config.yaml
d_mlp: 1024
init_std_qkv: 0.0467
init_std_down: 0.0668
decay_fraction: 1.0
Each number is 200 + 40 x the weight over its row's rms, rounded and kept within 0 to 999. Layers, rows and columns count from 0. The size before them is the row's rms in percent of the matrix's.

# layer 6 MLP down, 192x1024, rms 0.0668, rows 76-130, columns 0-127
095,155,216,202,173,115,231,217,255,141,132,212,150,213,170,183,178,198,273,231,214,210,224,205,243,153,248,204,211,240,248,188,266,182,189,155,144,204,260,235,216,231,212,176,134,191,238,177,139,156,171,204,227,184,166,202,227,219,191,200,149,203,156,187,170,265,249,211,185,201,187,209,207,160,187,265,217,188,216,186,164,197,258,168,222,230,198,146,231,278,287,242,242,152,207,221,234,188,200,236,161,237,206,204,226,126,216,175,230,197,166,136,189,145,206,256,219,214,118,148,306,302,276,176,239,240,156,134,207
093,241,276,176,127,133,262,198,174,196,280,220,239,191,204,246,138,144,235,253,170,193,177,132,161,262,214,190,208,253,211,167,194,249,205,186,201,235,131,205,158,208,151,157,158,210,199,203,200,239,175,228,245,221,128,220,128,292,201,192,221,220,201,204,155,198,193,185,157,266,183,192,201,284,285,239,66,141,240,247,172,185,206,185,222,154,202,149,171,209,288,150,157,212,264,206,156,135,221,239,225,204,229,218,183,156,260,164,284,166,258,278,186,202,231,214,189,145,195,212,197,176,251,172,196,242,238,216,183
094,227,178,179,190,174,230,145,165,227,193,200,286,144,241,217,186,214,242,170,172,169,180,213,200,287,210,198,190,233,172,226,235,282,187,265,236,196,211,194,166,220,191,102,175,240,214,225,243,146,234,234,192,147,202,264,158,114,230,209,276,193,237,168,235,212,175,193,156,177,209,99,244,276,216,157,189,240,222,143,172,169,193,223,206,231,257,201,242,246,266,201,141,108,159,224,178,219,210,196,243,267,172,188,229,208,177,206,266,215,160,289,204,163,172,204,194,208,162,199,161,216,220,196,310,183,198,287,165
096,219,141,170,184,240,201,259,260,209,156,181,237,167,266,145,180,176,265,229,166,212,188,134,176,249,201,220,207,88,209,185,144,166,202,185,181,154,185,212,191,224,191,154,205,194,169,286,195,177,175,219,223,203,142,229,202,160,159,125,181,227,232,279,225,183,109,221,188,246,152,245,204,218,209,178,211,201,217,244,171,231,211,235,236,250,175,198,109,199,201,101,221,205,175,257,129,183,155,184,177,223,264,210,248,227,184,141,238,212,193,290,238,227,196,165,278,184,203,220,227,188,181,197,227,189,142,212,208
099,221,195,307,212,209,144,148,134,254,176,156,204,222,178,212,181,224,229,280,185,220,192,192,212,219,222,175,194,295,186,152,216,145,145,212,272,166,226,209,168,319,204,215,199,199,190,270,122,230,154,188,260,168,219,185,194,198,182,213,245,213,225,132,182,144,133,141,160,182,158,154,212,199,193,175,224,232,221,236,185,225,217,170,231,238,146,144,164,117,174,209,178,222,154,209,240,187,177,170,206,183,245,138,190,193,194,259,186,290,211,158,217,248,125,201,178,290,169,216,225,274,213,240,194,174,211,249,187
099,231,169,210,135,183,221,251,194,155,212,170,234,190,158,170,245,162,205,253,95,234,228,220,109,211,157,210,255,185,164,254,108,179,178,201,232,121,233,211,206,173,189,181,211,170,219,186,244,175,198,217,219,204,269,236,220,211,234,233,178,152,193,273,178,171,183,203,193,222,160,186,185,309,176,247,273,173,206,150,218,150,193,212,152,159,185,196,216,264,168,142,172,224,130,199,150,269,213,212,181,281,244,253,139,212,149,175,262,267,262,167,177,86,233,155,211,226,155,177,170,196,195,189,193,229,187,179,212
098,190,96,221,151,175,119,128,198,218,135,158,259,220,189,212,217,233,228,143,149,204,217,176,188,259,178,255,195,216,248,115,181,310,231,279,185,228,185,118,225,197,160,186,170,156,172,197,240,197,189,163,218,224,269,198,175,154,184,176,199,204,192,255,214,227,201,136,167,214,191,211,253,190,232,234,231,135,236,181,231,149,271,227,148,200,185,202,215,152,217,153,231,183,247,112,170,167,229,198,120,205,246,216,137,194,154,148,161,251,205,161,194,143,183,205,292,156,222,229,172,164,222,153,185,208,191,125,153
096,187,216,203,283,142,165,219,269,162,279,189,217,192,147,164,137,193,235,302,195,182,249,127,199,186,244,247,262,212,239,146,215,224,182,209,240,188,230,176,201,231,107,189,159,210,246,214,179,194,218,245,128,223,289,232,127,180,233,253,208,236,271,183,194,236,277,263,179,232,188,338,215,231,194,164,214,216,190,207,208,226,216,228,187,260,164,181,174,244,209,188,184,243,266,164,212,176,185,187,81,196,217,180,190,227,179,252,157,182,214,215,196,268,245,202,199,196,259,230,180,232,152,236,186,239,178,238,262
100,243,216,241,172,183,210,222,208,176,189,207,200,154,144,237,187,242,141,213,198,193,212,171,224,149,197,213,294,204,120,200,216,170,205,131,255,234,215,191,214,215,217,205,190,192,202,249,200,237,227,179,201,97,192,206,116,132,114,231,221,145,155,240,245,194,251,212,211,184,272,233,85,155,224,156,233,183,214,159,204,194,175,241,246,251,149,130,243,161,173,160,193,188,151,217,138,195,69,236,191,159,176,254,105,206,200,266,176,182,167,135,221,217,124,191,216,182,215,180,225,225,195,277,162,229,179,238,155
095,209,265,302,247,170,160,205,219,168,164,302,151,184,175,219,235,193,135,239,214,234,152,193,209,226,215,196,224,215,175,258,216,198,204,179,193,226,212,219,202,186,139,226,195,195,215,177,151,213,237,215,161,231,267,253,172,240,190,196,195,188,188,152,215,127,266,163,199,229,244,252,160,223,216,159,171,220,210,212,217,210,194,150,127,204,186,219,177,240,189,204,186,72,177,194,314,224,172,219,241,169,166,209,221,104,174,203,179,173,167,243,184,180,155,194,176,237,221,251,173,174,248,246,131,304,160,215,176
097,182,264,214,202,235,212,172,238,226,231,166,224,213,214,228,203,179,174,228,211,211,274,197,187,192,162,217,302,141,215,272,261,175,205,198,220,203,70,141,151,182,218,152,217,171,221,199,223,226,184,194,192,211,199,210,185,270,135,183,143,210,210,180,235,213,186,210,185,233,207,283,185,210,282,131,239,226,201,132,230,272,226,245,199,212,271,152,245,178,215,285,211,200,204,234,172,142,181,241,183,153,174,189,225,230,217,200,304,219,174,242,218,148,149,244,145,177,184,181,131,209,227,190,198,214,200,180,155
103,143,247,214,199,235,255,141,129,280,197,203,224,175,158,127,165,181,212,176,114,171,247,201,219,161,246,180,206,206,195,198,171,114,229,186,208,222,216,169,112,171,164,199,236,199,230,176,244,212,148,172,220,148,168,225,226,266,196,167,166,270,232,158,195,185,197,226,190,138,257,216,224,251,154,145,180,230,205,148,215,269,214,224,241,164,190,231,184,139,174,200,142,239,201,216,247,186,288,139,189,284,183,177,231,235,139,255,199,210,204,196,273,206,216,172,161,206,164,151,212,158,163,202,201,254,250,181,221
095,115,180,142,269,200,162,198,229,196,159,240,169,231,230,261,197,147,192,217,176,203,214,198,213,179,150,217,192,85,225,170,198,162,203,215,169,249,175,189,162,253,205,200,168,241,199,178,164,173,213,146,182,187,216,226,179,167,252,190,260,152,253,236,197,164,219,234,235,210,224,239,170,209,213,179,260,270,226,192,183,186,174,253,143,216,196,224,202,207,171,122,185,167,208,199,188,159,195,231,100,200,224,176,202,241,158,188,202,239,236,244,156,263,239,275,107,246,229,198,265,201,237,96,299,201,210,182,260
095,203,273,248,207,142,201,215,162,204,145,157,182,230,276,153,257,155,224,189,255,221,200,162,161,290,151,198,187,189,241,206,227,269,263,201,164,193,209,244,244,216,146,188,265,291,228,200,200,219,208,210,182,196,200,232,188,206,150,259,176,168,188,237,197,217,276,178,302,195,125,164,177,157,220,249,144,202,223,283,176,195,177,181,224,235,175,195,285,203,187,242,206,172,178,260,207,264,236,237,183,162,242,260,218,262,233,236,191,186,190,287,287,248,226,183,187,141,205,171,178,224,191,221,211,282,151,210,200
093,183,256,248,196,232,189,210,203,179,175,150,172,250,263,211,169,265,182,185,293,207,272,270,163,201,202,209,239,220,227,214,210,209,256,244,254,214,192,231,174,211,230,289,254,237,206,123,157,172,271,265,143,258,224,197,261,257,236,217,169,217,186,224,216,240,170,192,168,216,225,192,238,195,263,233,223,155,118,170,221,205,203,178,190,228,227,175,116,162,253,201,231,163,290,208,219,155,111,136,93,244,148,232,236,231,159,160,186,186,241,185,171,214,185,153,187,168,247,178,139,202,133,267,152,185,208,215,171
100,236,176,227,199,154,227,193,223,193,242,240,176,214,237,179,178,136,152,245,273,223,160,246,219,201,150,179,271,187,193,101,228,212,216,81,240,208,188,232,182,248,181,217,264,266,156,208,242,251,199,191,119,174,182,215,231,248,132,170,172,229,218,230,208,231,189,277,178,204,200,133,257,202,175,156,210,217,163,149,222,266,158,152,172,228,199,166,183,222,219,201,224,218,175,191,218,163,200,209,208,202,174,170,180,279,211,245,197,129,205,273,194,248,198,196,217,238,211,145,201,171,130,213,210,187,239,204,175
099,193,200,194,177,210,139,201,180,189,208,219,204,199,134,221,179,217,131,226,266,203,314,228,235,252,161,259,209,207,216,186,189,192,186,130,204,171,197,193,219,208,125,171,186,222,197,200,179,124,226,152,213,186,321,252,155,248,217,158,223,192,196,207,187,225,219,245,192,178,179,207,119,197,200,168,249,223,180,183,166,293,193,175,262,217,119,177,182,196,224,221,241,209,254,218,186,163,170,163,153,221,194,176,256,126,226,191,215,247,166,205,136,175,208,249,144,259,154,343,178,135,261,211,186,212,185,180,170
093,218,251,214,99,145,220,195,209,218,187,264,131,220,241,240,191,254,232,224,181,161,227,223,217,202,230,117,214,172,163,129,166,204,234,128,176,211,217,302,193,142,235,180,229,193,238,166,204,208,281,171,216,235,194,236,184,112,184,223,241,229,233,222,216,238,217,168,253,157,191,207,195,174,207,225,216,229,231,160,186,174,251,136,233,240,223,249,210,148,237,268,137,219,206,185,187,139,175,215,251,129,215,190,185,232,172,168,128,222,185,187,200,195,239,255,199,217,191,202,205,197,228,167,221,177,201,202,169
100,215,205,188,234,195,253,207,154,239,188,206,235,213,196,181,173,242,182,200,245,247,210,160,275,164,163,213,164,257,203,188,216,210,226,166,182,209,198,234,205,263,115,216,181,280,240,240,237,198,208,204,251,201,210,152,277,241,175,206,147,246,179,118,216,219,220,152,265,198,176,155,205,212,203,164,229,192,160,154,237,214,193,195,183,190,245,172,239,124,157,223,200,226,229,255,207,238,284,118,256,192,224,182,172,247,170,180,200,214,217,187,215,240,246,186,152,250,196,268,178,213,205,215,190,262,293,168,147
101,242,159,291,134,189,224,207,232,230,170,254,177,204,224,199,221,235,140,145,218,219,244,153,165,145,166,168,194,189,204,182,203,243,180,237,173,255,208,140,109,160,169,185,244,267,227,201,196,268,219,135,300,203,227,219,242,223,210,257,172,178,197,252,154,218,281,223,241,212,227,208,195,171,223,209,177,182,319,258,204,145,230,208,253,180,150,120,212,178,180,198,208,202,205,149,219,299,212,185,196,184,237,179,221,138,204,171,216,168,210,227,99,175,217,158,238,99,293,198,183,195,255,185,250,213,215,210,115
101,166,238,206,236,235,229,140,213,231,286,223,157,241,174,137,193,213,263,205,178,249,193,202,228,193,243,218,241,241,205,155,156,205,190,151,206,229,186,150,235,199,204,205,177,192,216,186,220,174,265,199,106,158,201,207,163,158,248,153,193,135,243,207,137,220,251,208,159,219,227,193,191,254,170,215,101,150,159,203,252,181,240,176,173,219,196,200,188,233,196,169,233,147,216,207,183,181,210,242,189,181,104,241,218,233,261,241,159,202,176,244,208,246,132,166,229,106,283,248,287,191,175,198,96,186,195,239,207
093,204,231,257,185,195,231,212,174,205,179,161,167,114,171,183,176,166,130,263,281,167,221,265,186,157,177,191,182,217,123,258,158,287,199,192,199,171,176,221,199,213,173,203,253,207,234,112,170,269,219,167,151,236,130,228,211,183,150,147,191,81,279,217,146,191,202,204,175,188,189,175,231,196,208,159,195,237,237,206,229,219,125,212,230,189,230,217,268,209,210,253,233,233,200,170,201,212,122,188,247,236,161,197,241,194,237,284,233,224,231,195,218,206,197,169,223,202,155,136,261,146,212,221,198,177,156,214,200
098,146,175,234,192,161,181,186,179,243,249,125,204,214,219,178,175,155,201,93,189,214,154,244,204,286,297,192,102,155,193,189,259,200,181,238,212,126,197,212,174,171,229,270,231,218,232,233,167,221,263,237,247,270,138,278,235,98,224,177,228,198,162,209,169,201,203,156,233,221,275,160,254,258,171,176,189,172,148,225,158,185,234,208,136,171,156,235,204,249,237,263,195,185,201,207,219,225,147,207,283,166,165,210,224,188,232,193,261,254,258,147,151,205,206,246,155,228,217,212,97,172,115,156,202,241,248,173,224
104,201,141,197,227,272,219,216,208,146,205,206,191,199,168,203,197,282,183,271,200,230,195,219,222,206,159,220,186,155,221,207,219,259,229,131,133,183,237,173,165,180,250,200,185,142,152,173,174,265,156,243,210,229,211,207,217,209,209,208,267,227,203,248,178,178,227,171,173,223,160,156,133,250,177,180,199,202,135,238,203,140,205,190,197,219,197,173,169,164,224,174,211,143,167,170,205,200,245,266,205,171,196,291,221,187,159,111,206,283,242,191,171,203,167,107,246,233,189,103,214,129,161,164,185,247,222,216,127
100,230,250,179,245,227,177,243,182,150,206,186,151,112,182,199,243,193,173,257,190,164,187,212,250,218,202,153,173,210,215,227,209,169,237,248,178,130,165,235,194,186,239,194,191,185,175,224,192,193,132,180,110,220,197,231,202,183,193,184,239,176,135,181,250,187,175,192,191,181,224,228,237,195,222,171,178,178,199,186,175,213,186,219,185,206,203,222,229,240,232,169,167,236,184,238,275,194,238,241,209,255,145,240,166,217,202,210,107,194,213,236,190,252,224,145,220,248,197,122,167,123,252,249,213,200,193,194,150
103,120,229,167,200,255,203,171,173,172,172,216,215,203,208,271,224,219,210,162,225,200,238,216,176,143,239,184,206,175,224,209,208,204,213,220,198,180,225,219,179,243,189,220,269,163,157,218,265,276,233,204,180,210,224,181,130,176,171,217,254,249,148,203,147,147,247,201,250,144,223,233,181,114,273,187,170,249,197,207,196,185,115,149,246,187,210,178,221,200,175,207,126,247,211,153,121,247,157,185,238,181,225,196,286,252,238,166,189,191,183,236,219,233,188,277,222,138,190,245,228,146,222,219,124,181,155,188,182
106,169,213,262,226,162,115,198,263,191,218,209,202,199,170,176,160,141,175,236,142,205,242,211,151,200,179,256,171,121,120,251,245,205,216,185,262,211,206,263,279,167,235,178,189,242,167,217,173,238,246,153,215,154,227,215,234,270,232,173,193,178,236,186,167,178,115,174,190,233,264,213,213,152,266,137,130,265,246,237,183,217,186,137,224,220,187,127,288,199,151,212,251,200,193,236,274,175,256,153,210,210,232,172,257,214,244,274,160,193,227,256,186,198,199,189,261,203,179,174,276,203,185,209,258,200,308,245,219
099,171,212,193,278,218,160,222,233,200,210,156,211,124,169,136,272,182,213,235,184,151,218,223,171,240,191,267,141,142,137,246,176,226,137,263,278,204,106,235,198,196,198,246,184,189,184,232,177,168,164,170,221,171,228,214,233,220,190,124,175,148,133,200,186,204,176,225,169,222,174,255,209,201,249,180,224,204,202,160,180,216,236,219,205,222,231,185,214,222,228,209,193,255,147,132,166,181,158,183,245,206,146,147,318,232,183,296,232,221,209,186,218,224,206,159,162,267,234,144,207,159,262,199,154,202,219,193,179
103,121,137,205,207,171,209,224,200,233,266,224,192,209,211,287,183,165,216,196,296,189,185,245,212,177,159,226,190,179,284,237,165,165,215,172,228,225,182,176,190,234,167,183,246,255,206,154,199,149,139,258,207,166,192,175,190,141,160,198,235,209,223,191,162,267,231,184,224,252,203,193,230,247,183,186,286,136,202,194,197,274,183,201,195,232,242,113,231,226,208,196,176,235,210,184,208,191,198,208,217,164,140,152,179,242,246,157,228,227,132,177,135,247,192,171,165,156,162,189,178,211,222,157,194,134,254,182,215
101,193,145,260,181,218,160,145,234,295,206,205,247,137,146,189,204,251,130,243,203,184,180,230,173,177,219,195,193,163,168,200,187,186,146,234,222,133,227,204,157,261,246,267,219,183,205,145,206,182,173,188,219,170,271,130,151,199,196,237,201,215,159,192,189,182,176,205,253,99,165,196,248,181,210,222,215,231,221,202,221,249,259,236,261,178,211,182,287,171,215,194,216,217,278,167,232,211,103,194,202,154,279,166,143,176,177,187,255,231,187,191,217,240,192,229,218,223,231,214,193,185,220,263,215,136,178,227,192
095,198,179,149,146,171,219,202,165,182,215,194,121,189,199,245,224,291,228,278,179,201,211,173,255,190,267,169,231,263,230,203,238,234,179,239,253,108,311,118,192,200,280,111,190,254,238,234,148,263,134,202,137,170,143,226,225,251,171,201,213,250,110,158,193,186,245,176,220,176,168,176,195,165,198,217,175,279,187,162,242,205,270,164,247,217,201,211,209,220,178,198,222,173,224,151,262,229,191,129,246,173,159,200,143,210,181,238,228,223,217,191,145,292,206,177,234,211,197,150,205,266,157,189,183,176,206,199,195
094,221,173,138,261,172,184,156,195,182,181,202,175,172,168,209,217,184,237,174,201,143,245,277,175,150,178,217,220,121,242,169,255,183,206,225,206,185,116,200,150,221,188,175,217,158,104,177,171,215,215,196,164,275,153,206,202,231,183,254,222,197,213,195,132,178,144,149,214,179,213,185,252,289,242,177,171,211,239,110,215,229,163,181,180,179,144,118,225,217,195,219,223,133,202,125,171,235,132,199,229,147,205,182,206,99,206,234,242,151,189,203,232,246,171,178,135,173,158,218,251,231,189,148,257,229,252,161,227
095,210,240,181,206,183,204,244,287,164,262,218,219,230,239,223,100,206,192,198,191,202,187,233,193,244,244,205,219,283,179,164,204,238,243,142,140,156,181,200,194,242,162,284,198,223,242,215,243,180,211,213,192,186,245,204,149,217,219,234,208,181,212,172,184,245,264,168,169,108,189,230,232,175,192,131,180,243,190,175,192,214,210,133,283,204,177,139,193,199,207,203,238,214,175,214,256,209,194,208,188,242,187,243,217,186,248,184,172,206,198,183,183,231,136,202,192,282,242,135,229,215,234,161,173,266,165,153,258
100,222,242,217,144,114,212,214,193,251,209,194,187,207,190,168,236,179,189,184,205,247,203,265,221,240,106,243,155,174,187,142,261,266,156,214,202,265,141,182,245,191,201,220,252,228,176,169,191,191,200,203,278,225,148,252,208,256,204,178,171,210,153,217,259,235,240,140,173,209,214,141,151,278,261,249,233,201,279,208,225,261,257,177,224,190,197,159,117,217,242,165,208,253,176,155,194,176,233,213,181,183,186,196,171,167,253,234,203,225,199,298,187,244,118,165,216,186,172,193,230,190,187,244,196,210,200,213,199
096,191,112,199,174,133,160,226,190,110,211,175,141,191,199,188,185,198,187,189,167,225,242,181,138,123,157,284,225,264,202,192,244,183,258,216,224,165,205,206,234,212,193,184,165,172,181,213,225,205,192,227,233,163,153,167,181,169,220,237,192,156,167,210,171,221,192,237,149,149,283,143,168,218,237,199,127,211,181,242,221,246,218,194,194,183,163,236,197,249,155,191,266,189,154,172,216,210,260,183,124,185,262,184,173,186,178,206,195,167,311,161,107,201,257,205,253,158,225,178,272,203,195,222,198,175,157,174,187
099,187,199,253,208,224,279,252,228,235,172,237,179,271,212,180,204,213,236,201,181,203,198,243,184,208,241,249,222,179,189,205,233,169,200,155,253,209,174,136,172,149,240,243,242,272,159,188,145,196,219,185,277,203,212,179,230,192,214,216,193,274,155,158,202,231,74,217,214,262,225,193,207,165,211,213,206,185,160,200,223,210,233,167,144,189,140,174,235,203,172,261,219,254,206,156,207,148,147,162,207,196,158,156,199,251,186,210,258,141,178,183,147,259,149,235,172,169,140,207,223,222,208,193,203,232,191,186,155
104,213,253,233,231,235,174,206,201,211,167,215,245,214,169,224,212,188,121,156,151,271,125,213,162,207,137,170,184,199,249,209,200,249,223,149,184,144,126,212,213,224,190,147,179,247,220,303,120,194,193,168,234,206,193,241,188,184,181,141,209,150,264,151,175,118,175,211,274,220,245,100,186,179,167,166,290,229,164,261,205,231,192,232,207,169,221,174,195,233,188,212,192,187,192,164,244,225,331,201,225,173,239,185,275,222,264,227,153,130,205,260,235,287,139,194,193,156,172,174,206,206,168,284,208,191,186,177,210
099,225,153,180,173,195,180,236,248,200,197,221,180,197,183,175,229,141,188,235,140,269,188,211,158,143,210,179,230,202,242,191,168,179,233,139,207,147,235,186,169,237,246,228,100,168,255,230,232,212,228,167,154,262,205,207,232,141,126,210,214,202,154,149,123,134,203,218,231,203,209,119,242,187,231,209,246,149,211,240,204,259,206,221,196,214,145,203,255,141,277,199,216,199,265,225,248,204,246,231,218,286,145,239,149,194,224,254,152,185,208,222,222,280,300,225,172,216,139,175,180,163,202,163,254,191,299,238,174
103,176,137,208,231,165,297,180,228,218,197,120,234,206,127,171,178,197,210,154,133,230,222,181,195,280,176,168,219,207,146,148,141,229,197,138,199,188,246,259,213,166,158,150,219,210,179,232,159,199,142,200,118,183,166,207,110,102,92,194,216,210,161,175,245,138,217,134,123,164,155,190,131,236,250,237,225,230,180,173,183,197,189,208,168,159,153,226,211,190,226,225,247,208,146,166,172,162,124,277,183,180,254,265,185,238,205,178,252,208,227,208,199,181,174,206,274,259,209,166,215,219,208,213,252,190,167,154,164
099,126,260,231,229,176,236,204,189,107,186,169,207,202,224,174,218,234,177,189,194,178,190,206,230,165,193,239,192,226,226,206,235,171,243,161,122,213,165,172,210,142,164,208,206,140,185,261,240,239,270,224,206,179,215,259,206,218,179,183,218,253,214,164,175,280,210,152,182,201,207,183,199,236,192,269,241,168,216,247,166,248,205,138,174,215,268,241,190,281,201,239,242,226,222,200,247,125,156,132,219,228,158,211,306,214,187,216,167,179,241,216,153,260,210,207,194,247,229,264,215,249,209,137,174,216,181,178,167
097,151,236,214,276,141,217,159,195,143,312,268,163,288,214,217,203,160,221,191,240,206,175,197,212,226,249,131,171,184,242,213,152,157,228,220,145,213,305,185,197,218,210,175,184,241,138,177,224,159,178,167,124,186,181,232,224,187,215,131,224,178,279,148,185,226,235,227,107,242,161,179,218,184,186,228,136,228,208,322,158,124,196,243,180,97,200,143,220,212,216,216,116,162,210,161,98,188,209,241,159,187,197,139,137,189,198,221,151,235,172,233,283,200,181,191,205,150,201,181,173,208,238,269,222,146,213,215,187
097,246,195,322,256,254,203,147,240,130,160,237,206,187,120,178,166,198,269,213,189,212,172,183,159,231,204,135,245,216,273,264,226,152,153,201,250,222,178,189,209,271,199,154,270,223,144,203,157,137,132,229,270,202,141,144,162,114,238,252,255,175,168,226,256,260,220,215,190,209,252,186,304,165,188,250,286,165,226,123,161,206,183,200,231,235,196,155,162,180,207,183,192,187,185,246,218,212,243,182,188,214,243,140,179,142,221,156,78,234,235,226,217,241,204,204,161,176,169,216,189,218,219,204,211,149,235,172,185
097,229,131,196,178,162,181,236,159,167,161,225,193,197,169,186,183,209,284,229,175,236,165,187,225,167,162,195,202,264,174,134,202,252,217,132,180,160,221,200,206,211,242,261,197,148,216,178,271,160,254,232,156,162,215,114,305,191,255,256,213,180,170,241,203,203,123,248,142,219,248,211,147,238,227,234,261,229,151,206,229,183,256,246,244,130,110,245,178,286,242,163,176,176,233,151,252,159,169,213,237,157,293,224,238,203,155,211,287,213,220,245,166,236,158,161,212,229,198,223,234,143,171,234,211,208,240,248,175
103,248,180,202,228,139,242,288,221,249,230,261,207,219,174,185,205,176,256,151,253,202,169,242,176,213,190,197,220,255,156,137,144,134,209,183,181,190,110,224,222,267,286,181,137,174,259,224,225,194,222,254,164,157,229,205,246,191,189,171,227,188,236,154,239,212,173,196,199,261,243,221,104,144,137,216,182,223,220,231,152,275,180,155,223,209,148,153,191,180,257,146,232,221,181,109,175,180,267,230,151,272,205,187,199,283,149,184,173,149,158,205,238,248,288,264,192,202,119,192,180,187,249,157,211,222,204,211,172
102,252,219,210,160,169,235,208,165,225,183,283,241,170,188,231,238,155,127,216,229,260,192,228,214,156,158,147,169,200,207,207,186,170,227,245,267,226,240,219,113,214,196,197,195,194,123,196,218,267,269,177,224,240,181,150,192,128,162,125,261,207,161,231,235,170,214,137,211,220,225,195,209,160,220,266,164,236,231,192,219,220,222,177,243,204,205,228,208,155,154,243,198,199,243,164,206,165,241,251,160,209,218,169,217,111,245,232,179,257,192,240,216,216,161,193,133,211,252,190,163,237,148,208,168,178,211,209,179
098,234,256,248,247,213,244,272,197,177,200,250,186,197,146,227,180,256,195,219,220,265,160,222,221,266,193,239,230,173,268,188,205,179,199,179,140,236,238,236,283,154,212,232,176,197,150,256,203,237,173,156,224,197,252,242,216,179,227,142,188,153,199,250,185,218,239,175,150,217,279,165,188,220,197,226,228,209,199,223,272,124,149,237,132,218,183,219,159,215,245,158,214,227,217,237,204,131,214,289,178,215,209,183,213,111,192,195,168,232,178,231,228,229,177,151,173,90,209,276,250,156,206,215,186,130,199,164,204
098,222,184,237,115,176,156,217,205,228,223,166,242,276,282,207,201,250,158,223,142,225,159,143,90,192,208,258,221,190,252,210,211,126,177,183,181,193,242,166,179,254,105,235,160,236,297,258,166,212,157,210,143,164,82,153,183,206,170,228,227,198,189,198,189,255,261,283,124,201,211,237,198,173,170,230,264,232,217,188,203,252,292,219,162,180,255,217,283,146,175,204,168,227,153,209,288,292,213,212,207,172,217,161,209,172,158,232,182,232,210,167,188,165,193,131,261,228,195,162,167,238,210,225,214,214,246,231,174
101,199,229,175,251,202,212,226,223,214,168,120,240,165,274,241,154,188,145,264,152,180,246,120,232,118,164,220,224,194,248,168,248,253,170,182,215,157,170,121,203,204,247,224,180,168,206,151,307,245,168,226,180,258,208,209,187,198,152,206,243,204,250,238,253,209,169,163,179,253,161,220,145,233,166,190,226,208,213,198,215,211,149,219,254,184,166,207,189,182,231,115,208,165,164,229,136,163,220,203,145,200,223,300,233,218,234,224,260,294,250,212,209,149,140,295,187,200,153,275,175,172,152,200,204,236,200,166,207
103,211,217,215,155,159,135,216,205,253,208,261,254,193,173,216,159,213,181,161,204,102,228,281,166,180,231,202,159,166,204,205,174,269,188,186,179,248,219,194,157,248,312,195,81,229,183,174,170,172,224,217,185,164,186,175,200,252,124,238,209,147,216,213,177,212,244,222,198,126,176,229,195,176,203,187,237,210,181,159,184,219,217,226,217,190,233,197,225,205,208,255,251,197,213,152,164,236,247,266,150,152,201,241,197,92,106,132,300,205,182,143,226,154,197,224,215,193,181,133,305,297,228,111,245,135,253,222,199
098,157,225,236,225,189,216,234,166,203,118,128,272,192,234,208,247,255,234,195,211,142,146,182,211,208,88,212,167,159,155,176,184,234,204,211,271,214,222,200,279,229,173,227,246,190,235,155,212,260,169,192,253,213,259,201,139,205,139,203,281,230,273,231,218,215,203,263,109,222,199,191,236,258,175,233,132,218,216,229,128,219,242,230,140,205,203,151,195,158,176,185,171,193,254,137,166,206,231,178,156,213,237,251,289,265,233,131,198,215,186,209,221,211,203,185,150,187,174,148,186,223,151,202,178,199,208,164,230
100,287,227,175,147,196,201,232,162,226,217,233,181,204,182,262,236,157,133,178,215,89,171,246,156,279,261,203,194,110,142,274,255,142,201,153,249,198,189,190,221,196,187,233,275,183,242,170,230,215,184,219,209,190,200,193,202,253,211,152,219,199,188,184,168,213,136,107,177,195,254,170,259,218,192,158,237,130,153,161,190,151,140,271,206,208,174,154,221,208,169,233,225,234,160,194,251,204,205,245,218,217,225,213,215,210,178,186,156,196,195,134,150,244,243,171,135,205,202,189,232,130,161,257,225,239,187,190,173
097,197,164,167,162,189,217,211,161,206,217,203,137,224,210,151,240,181,180,165,233,242,208,171,251,120,202,158,152,223,206,187,198,203,206,125,211,194,277,183,206,252,189,256,211,198,169,238,156,212,195,155,123,184,251,219,168,204,276,109,184,152,187,169,198,225,191,262,190,165,194,221,174,203,137,217,195,241,200,233,190,218,237,288,217,176,246,209,219,187,192,121,219,206,162,215,235,243,163,162,233,241,167,174,210,202,163,228,176,279,228,297,186,240,207,216,202,219,199,200,146,249,206,185,246,244,171,234,135
099,210,121,236,220,180,220,248,173,177,168,208,245,185,276,188,230,123,170,183,285,202,243,193,184,216,153,219,230,161,231,203,272,178,208,154,206,198,155,239,151,213,194,166,228,131,211,173,267,219,252,204,222,181,219,204,204,169,152,82,231,173,260,192,201,202,240,167,234,198,180,98,115,277,280,242,140,250,185,204,167,171,142,194,189,224,206,174,222,173,245,189,224,209,183,175,202,277,163,199,209,260,240,198,123,194,178,200,243,171,252,156,235,257,180,192,252,237,178,187,197,285,213,172,197,214,176,177,206
093,240,171,167,228,227,144,278,318,158,195,203,176,207,186,167,123,216,236,149,206,243,150,175,182,134,200,200,161,147,191,161,154,165,204,185,197,166,196,168,216,188,210,176,193,164,193,221,211,181,225,296,215,170,242,239,212,242,250,144,204,241,291,199,207,205,301,206,215,211,238,215,193,170,152,189,202,227,211,196,206,203,202,139,271,221,154,184,224,206,215,198,226,211,181,197,195,196,256,105,113,220,174,205,201,234,170,176,207,129,162,156,124,233,192,209,213,268,220,179,145,191,182,196,193,202,146,215,205
099,259,183,269,246,180,214,170,163,236,186,197,137,141,168,247,188,222,197,162,187,179,145,213,167,244,140,95,237,214,131,232,219,242,176,208,266,227,145,227,212,191,214,234,186,212,271,235,230,229,172,234,240,152,155,219,199,156,222,185,211,184,225,176,188,173,118,212,187,231,172,185,184,251,137,270,209,203,267,247,184,156,145,190,249,147,156,200,230,200,160,164,236,187,213,187,227,177,174,189,165,274,191,134,219,137,155,163,222,199,153,240,229,208,256,265,213,226,223,176,181,170,178,201,288,168,151,215,192